python train.py --qk_norm=true --attn_scale=0.281 --init_std_o=0.0 --init_std_down=0.0 --lr_head=0.00534 --schedule="wsd" --final_lr_fraction=0.0 --seq_len=768
Each number is 500 + 50 x the weight over its row's rms, rounded and kept within 0 to 999. Layers, rows and columns count from 0. Numbers have three digits each. The size before them is the row's rms in percent of the matrix's.

# up: layer 3 MLP up, 768x192, rms 0.111, rows 190-236, columns 0-63
# down: layer 3 MLP down (transposed), 768x192, rms 0.104, rows 190-235, columns 0-63
up190 036:555511546458533577669498517493462445551499573559395459476454472584499487437421519575490477481544430385495469482575554536463477541465457539440509581459557538586452581586477566445448592553550472
down190 033:453451553541591530579525518460597463465512496460481504490449473412507520455448622494515505469453557446558465535437458456495407590504573504489524523487507458498500527456475551417470539472476513
up191 136:489496486630527509546494558442547509570577461560477537506510584459450466434429553497526520445436519501406440537491551546447467511428490466560543490493501486637525559620492465482543633570495474
down191 137:357478519481571527481552468471430555507527405465505475516485558481505471551596500544404441472561467558436512520505480459533540523498564471448438535593511528581544526508535510470531445482425525
up192 115:479401516486542444522452481416497424509485629463540388484453584525507569520372413621578538525506479391502494518499501545543505614544552525444553545526567492515544567507501576475489485484533508
down192 111:561463469529527480497404493533602431499463554489532526478389546492568514545483431589487493507543538396523512452505532468488433506449514553502558509481535426490577472477374643493538501542566486
up193 142:526523473539476486509480542480554541485470491534518501512469500549506498537437556541487554440433440536506536508503505518391491546454463439516607534441484572551518551529435548445434527495539548
down193 132:466547553392553447504417592491503575409449492491518577543572501584579547520528503439442463486518418482517588449501486521515457414574512447475540539537518409478525549482463463483507459495448465
up194 082:609552500511429499544540627439453446578489482487514516490528507489567523499415517555511543460452450506510470586457544439549443567412499387487403570479462570599541552553473582491547495471549544
down194 090:420555561465484512536603511501472540463571538339431623524504453500492544489531456449481513512486556445520516433491477519477500539568490540523456553469490472646596480602446445446515506534466420
up195 023:582455483562540456574502507460481452533605556560408465515455516518512473511351416548591543486474402490473529492524546587502485535451466461493462566441547438557425564588525582583490544528633459
down195 017:407552504446515501424507498538559565430474554566645434533517497483603538495467466530448478552400413495553564389489498437587484576582519493427430560487493539485556607461486498544462399577415463
up196 119:549559549483480573470521500537460536504527483581475419538457574540531433496430510560449509559536502480492481457621463486396556629506496370457406607509605453537429566465456512549432496481437561
down196 128:473526495476491524454469489509442420561465521485482566429471537466501538488666531413468466514496777446526563443543381581510499439589512512557488531516458492482507500534516467421518554459555479
up197 138:534521473508571542484468553497490518499626523598545508468521458586456423537404488565565522505421475460466450495528526534597453567492402474481521505451502538528496548523483574552525633505503447
down197 136:443405490571509469534426478396511439420505466527575493449467480488558505423486425599484458487573437467458458492559478545504560489529441562537601529492463411473494426455570549445517516453567619
up198 031:590475528550471523645553512466459428501532570542437452501443462530432460399403489564465499502454498393456543525586502563545502569449498430418461558440526515572558584586493590502480581484543470
down198 026:502538494547576478545468473557418394527382490567483475538472521508584446489518418498490506425514496566455514457470566455484450568446515560551499450555557544556558515532547534498547451496472565
up199 035:464467477606506546551540541458433524583560599539441399494489431550497471467374469588505483495479442399511540471563569571502489485465503506546533531501583481641505591531494517457533566510478477
down199 028:433579402517490585452511381508493406471538511481572543482498522393422493511510542527415521401504500543534449479411443519576586464534454477477507448489430435541513512537493427425460438513432516
up200 044:506457486527485492543509541463519502542522537578456477491473566482506500426450453569533521484478410412478421548601561516506505545430450469420461539478520502570424568583541561531537514502499542
down200 049:465510483601466479474490499436574551475412537585541560459466621517546430506466492474561439598476580583560554581531452378505472419506529489483545422500546545399485454490527489449607527538509515
up201 038:535445526625526531640535496511550475512461516558427431544496486569522482539419404524527459485457405397484505514549558540556411549406456516499530554416570494618453563552521591520480519509543538
down201 032:516516461579516512467574487481609503456472407512465507512558466494464527481430497540461528445503539579551482579574545539546525448561453472439460521514488503529533431562565513453539574506496531
up202 025:589484527548437485592528502552505478505513544531428411513415493563461498427383478593520484495533410460507526544568517544548452548468440499419502526460555456571532548563501589477452590481593468
down202 029:463558530508401408548493521513496514491487474527471457563558460498506508500542424398505518501487511522558577495455484518526437466528534439451503573477486488492482480403650391456472480483461498
up203 123:455488413582479525526433443473503416477475537536519462443543498580506443528440448531495432481513367463546543411543461473542570514536443568462484568492521476575495494457478578702404444478584539
down203 127:256458493532523541470430556442516497441616463515534488528435449477505550515512561528385503482427456485521491523534573560490484486613559466443499465527449444561488535524486475486531465545514577
up204 037:547449509538406448683529493451474464525490550562421495505453435569520483468411529572512461448495426424507514545556554592490492559478458431527507540403623601581454587539501557488450508522537532
down204 041:534428436511500578466501522480520508426450468516523470410514509435489460474489508517559450394479484460499461480500490515524567496497462512440533527535442496520518533485403507513559519382504553
up205 134:603474426496420416505487533415430452538580498518489451456446555674503584464465603461577561457537530457412504478512484429543587628480437519516410449417557459528465528566499483435524548474500541
down205 130:500408539485503489438481529447560536469506489452529545492496538466491520512587584479430514401537729528482497472524477488491472570678536538522578412481424493492547480482487516466460473510421504
up206 031:544509542518466568555536516532514425538506550616386450576457422495530418546384469609512525494463445399565432532537583519502481555446458504452450581449528485561543578535538559603460586499576504
down206 032:460497499495536503503513518458418549515442431479526410457501430469454453459457508442488384513423482495590611509539506437466554447499564476486605457457533509484416419380415426503484462535571393
up207 108:625482576500395447482553516442543433521486493481418502548550447576482473532447571509522517448466499498517489472471457569513445560430543432442444526502501494497502571480492566510501580591512591
down207 100:439384531443505503506538551548475513563532499557529529510450575460489511480431480570537525454496512536486442412449508457444481401502518422596607484514444354520523443441461499552538562530508521
up208 033:527507443556466489545532579475535463536596519599425455528416440586524477453367432566528488428512457418493437515522593540552479516494530521474486559465531563592499532535488576562479561491543535
down208 035:457491532408510541415451539580553544504547452565420457550606486398451507572488515422442495523557520487436545403568452484459480432452419453552452582544519492511419511515446568533564479546469494
up209 039:570474460565520517563490511457533479512599513617465464456406443522450495446397504557552515499466362499493542577571552552533486582416527456511536574457547508573473566519558577583465582520594401
down209 037:539446507625436454539510459571516572539495597486517489460436527499505470528515520502503419504607500474461473438506448531487486574524554458489558569482490510468569474531434512463468463667620507
up210 038:554475546474412477506539520447493462499437642573433418507455494488527534444377470582552576476469379415463531467545567523452500587448497481469543570425542513620548538514434571522450541535541496
down210 040:469515518437462556493448485562425522588381459536499502537497574586498503479580449468479492418637438566435569518517484473456484459462520541559463479575497446478409521520476510507563562421578479
up211 129:554512482469408438562533572483534503537579442568491432496407459544527533459419492467492508525523497520502522558442482515557438588465558518453409561344525467515482485550549438568506570582495471
down211 141:505505504540503480554473550459453514459514536519531476529433476580526535547545525500412505460517568540501437473500541490397525408613487586466447442479395445519493485518602541512494490442479621
up212 090:488531534511550458543459580453466429438584589589498465507535509467517476524473436511496503515400411391509534417611505433490557578458414534500602518471550526511500477634562462557492527526464467
down212 087:504556591586524407550637522431524510480483577458478441527508433478517463515534576446462529495528451493503490468566491429560517475506462468461526521456549506437591472587461560483558547485467592
up213 133:604542547523508547583445592518570452540429472627489539551443465530534443465292605539496595474493494461534465475513513448430460544502530545583433462456475490458482498522479506520521475535510567
down213 132:571473498510524506624523519484480498469579499497587523382430576460522624447546585537476580456456491516525523420535604508425432467405493488513523442590465372470543503504541488532494572501474559
up214 118:474514519469583488470511439542468477580431486504546485428502515587498431509466376491543448513491533558442474512513473587509425501539540519433433532501549527583467539517536525643452546448446474
down214 125:462573523494532516485470430547468446511486367472496485513502479566444497567645475540471475605489693491533513450436537482525526426651475522477451535590510510464506469436466488476490495535488439
up215 052:532495425568541470619467476470515402571557534512442492504462551611504527464369424568544527606393526485451491523508508553490489511449494460472470536466545595525489605549541534558482521471544499
down215 052:426457631495495540477532534456549494532459552449430647588635403465564518505469409508495485460505462577514467406452451486418414451517514539521530571457445508479541505494437533551423535506419505
up216 125:523463482534566546561487540506484432574521475624526446535543475505436509560478453521408424543513382542450492429549545506482522582439554583531491577462482488458508520531574475475503491565484513
down216 120:591623520497554541405472517509487534542465476476476464445497583518557435522509582473514642542479484433402563431477446487513521497489437516360522437482535493496634611525479514519447429470525461
up217 030:522449512581551469617469448485555478479457569593519363452401476498477468480372424576464552502463430396526480465575546505437518514466542488480565537524581535599483545588493584499470608513490505
down217 027:446490532446429547494499539521553527539486546530524573543443534590527525489417568504571502479540446510496606421540456556417428530581532544537459549474588509488476532571450502558462487484604452
up218 030:580443474552444490517515554523542501546527575579465399549468537502500455456425496529523515447434420401526494505533534530472495548484416479462506543429569542568469564525473530494473594512533595
down218 029:542645519508504447485553441472461517522482501461553541427539524421499535487495474463456474555497556588513517511543457487508444492473571584551546477461517473552489438414522569454538470406501514
up219 086:496587484580440532541448476430456447457503582557483486433405468547547537403368435492530528568394464422463489457588472451452484596530574547527500518418495484526499539482503575499511505550468494
down219 083:481496513469521486490591432515491496394579432450451489557475440493481521517526486532426522540470502557487508536513515507349439501580583581493401525480481466490523541551445578465472479523422435
up220 042:595463566590435486626460535468517467524471555572443453503478446551494510393346459518556481510432448431510535500561548561530470504453481425517559551493513493603573604559526481508581555521571512
down220 042:506547487576491443527481566368593506496515484451554449516550537531564515476503560535414484496473447443509456442526615501573470603542437456481579559472557420555506413540484474489549463508556544
up221 062:590553557451518438497549524440488424554452512515414483533511478481555443440464579475546496470441413379454473572500502587491419621429509469487571577460475544557478572498490605552521596598528465
down221 058:461475540461582469461417514432571536566509422518486566499411548446463450451467465458471525498484478520437503494459501472470583420481545514571503442464487527509499475507503532449517591510486432
up222 048:595448524553584488597468597483543490436490526538422399443459475541459428523377466555477497473404442447511506575575542576522452583420497507443485512415580523566514585584589557494457584480544505
down222 041:498597576563448479510566569504545442499531470474535499661451522472475625519369542535469440568458533394487547551532593471498463580554495529570493564443551477459506515569548506476510502497450544
up223 138:473536557459421371532588519538555494528524492510470565431462461534453480478461578506431418438546502543489496571483500518466487467444569527418393489540478558539508600542502494510546461509476517
down223 138:462443437440475470486524440485505511435417613428502459579512505361512595541440512449598442514503462438441476510566514514507551615531452468445495603502451523477471513524441567511478510495517455
up224 113:602478583470407519484501543567559462497580436609448538506468529604548508477465484501482402494495498415472494499488514532449484489349529477426547598418529481524510578523586490498455563544534380
down224 116:527550554525547521571431457382429454398455559487494535456479546509460605466500467539503523550416511445601489472504568478513535469541405533474498544481479447521467533551476498483522544437497566
up225 146:490462484532466470583536546389462501471594485484558568474395434502480553512460486475571475432483533549502544507461449452485497547486482554537432518541456520579439524577476554606512507510535536
down225 140:478559611500461507515551464415461483523572548494452546386470444591543384541508588459510506402471560561489513504439517523511531460507607500447534404506551495469443511541536498506457483458546478
up226 038:550516444516452496599546494500521453468472505513428426477426453465516577477403490572525494500445463420461456473614561585470424579435451462462470534470523540592460583491509625513447554537585546
down226 035:482542494518534489556557517588488437535401531440480493524531525381502492541484453561473561510537460577550487434403477518502573493516477522486488432538550537505553500476487405550571525506469437
up227 132:531463452461461550499560476478450483446579491528439419593522448492514426487483506536461492511542421465469493411498484447410534587452486438543591630543416468567422614492516513550459509590434383
down227 134:569374620468524498421503482526493517553444557508552469547537543583463533494495594560480488414486433569524482449508506595520480473518443499467536520573589479527449472475518379519546407574560514
up228 145:483478434542546511470436498499590535601446445567446461448480439446467560456457569489553550466512474523444527450440512535471469530499517577535421549454494491497403538569480539514456470493613516
down228 140:413460407523514424463428532536431464609513486352493573554379515580493510498534526488502500443554459435472627501468624530495553520488543511417445457501463515488491579484464458591503445438534491
up229 142:511525498528513439569476505526505560523615475575452526500448472533542472362499597472531474532487534400415475599476539640492497458436525544479479471412536539518455592507524453435454511624555562
down229 145:526540564408608530466522487502483531413442400489514512484508541536460474448490488499536465499501431599481491579353483488506469576480531425480476555566480454496493519444458498497506496554407433
up230 029:541438452535505531592558466451458418498524607558388415476493510488504526477431505564527496456436416381450456569553558537481437593498406491426508588502540514584544628507510542485446587562576477
down230 025:456422474529432495546454563418548445472488522494468564552486481490587486502542537504496554404507439525445414493506508507447494516463518511468565495518520460405505501537462586498576554450456459
up231 153:466389524467490498493562561380484509496486490458485542425486532422476527494490530489491506507558518446419426466446535486519398521543456433514430597553445576534517617561551591505499464441602462
down231 143:499479420468491544455483537523402570495478493514503474567417418506506515544541552432439490586486551501473473556471525550453411616472454542599399480568505475536434612461563553515605492449517434
up232 033:597488498548470525579594508484548500513564501570431399504455491554477495521433419571550463477457448428485498487538522558520460601457434541447530556403510511579545522571461545506458578540553488
down232 033:439462458485557636472467508463564466428560500401481458446516531414339450514447466536454562512519487539537564452521525517460535510525515498493532508492488515429517460511458445442422562509455510
up233 118:555509573522399532549480580497458461549548500451420478514505567464452527546490383550514457529442438508505576443594509530435534555509535514496582589539539555482537575508473470614448502463513500
down233 126:549473478487557544527415469548515590543463473536544512512555550556517515429538522502479379550575540404585525503427415520493519468527507497507533483622553514430516484474447445586492551501479480
up234 123:615554475468439347490488553500490584580528497509451532502426567455478582412457567476465543450448528536527477495436478543529494524484518522502519513542552455535518528437521508508460550485492466
down234 124:424508490528465524452489373447507490438405509512507465582472440489478485616478536492559434503474510547505555566486428588466433480541524551454481492598533563523463516492525516537517500483452540
up235 032:563439518549462490591500486476509505563537551607375401489467528584566482425395501597533483486528471407437478526526579511471470481512494561419491494488570550587509583517482571454461585481573492
down235 024:481562468564454474475592509479486551562518484538524403585516420583557571452505418413503518543531544504531559495446533561501444560529468528525423517479629583429553480512606477454410424472497506
up236 106:581425507505464453490509457512412531471523453558514487428448495482502459437511524526476443467503531533474485566519508508470548497457591597514505575529474611531539519492473518495464582548508586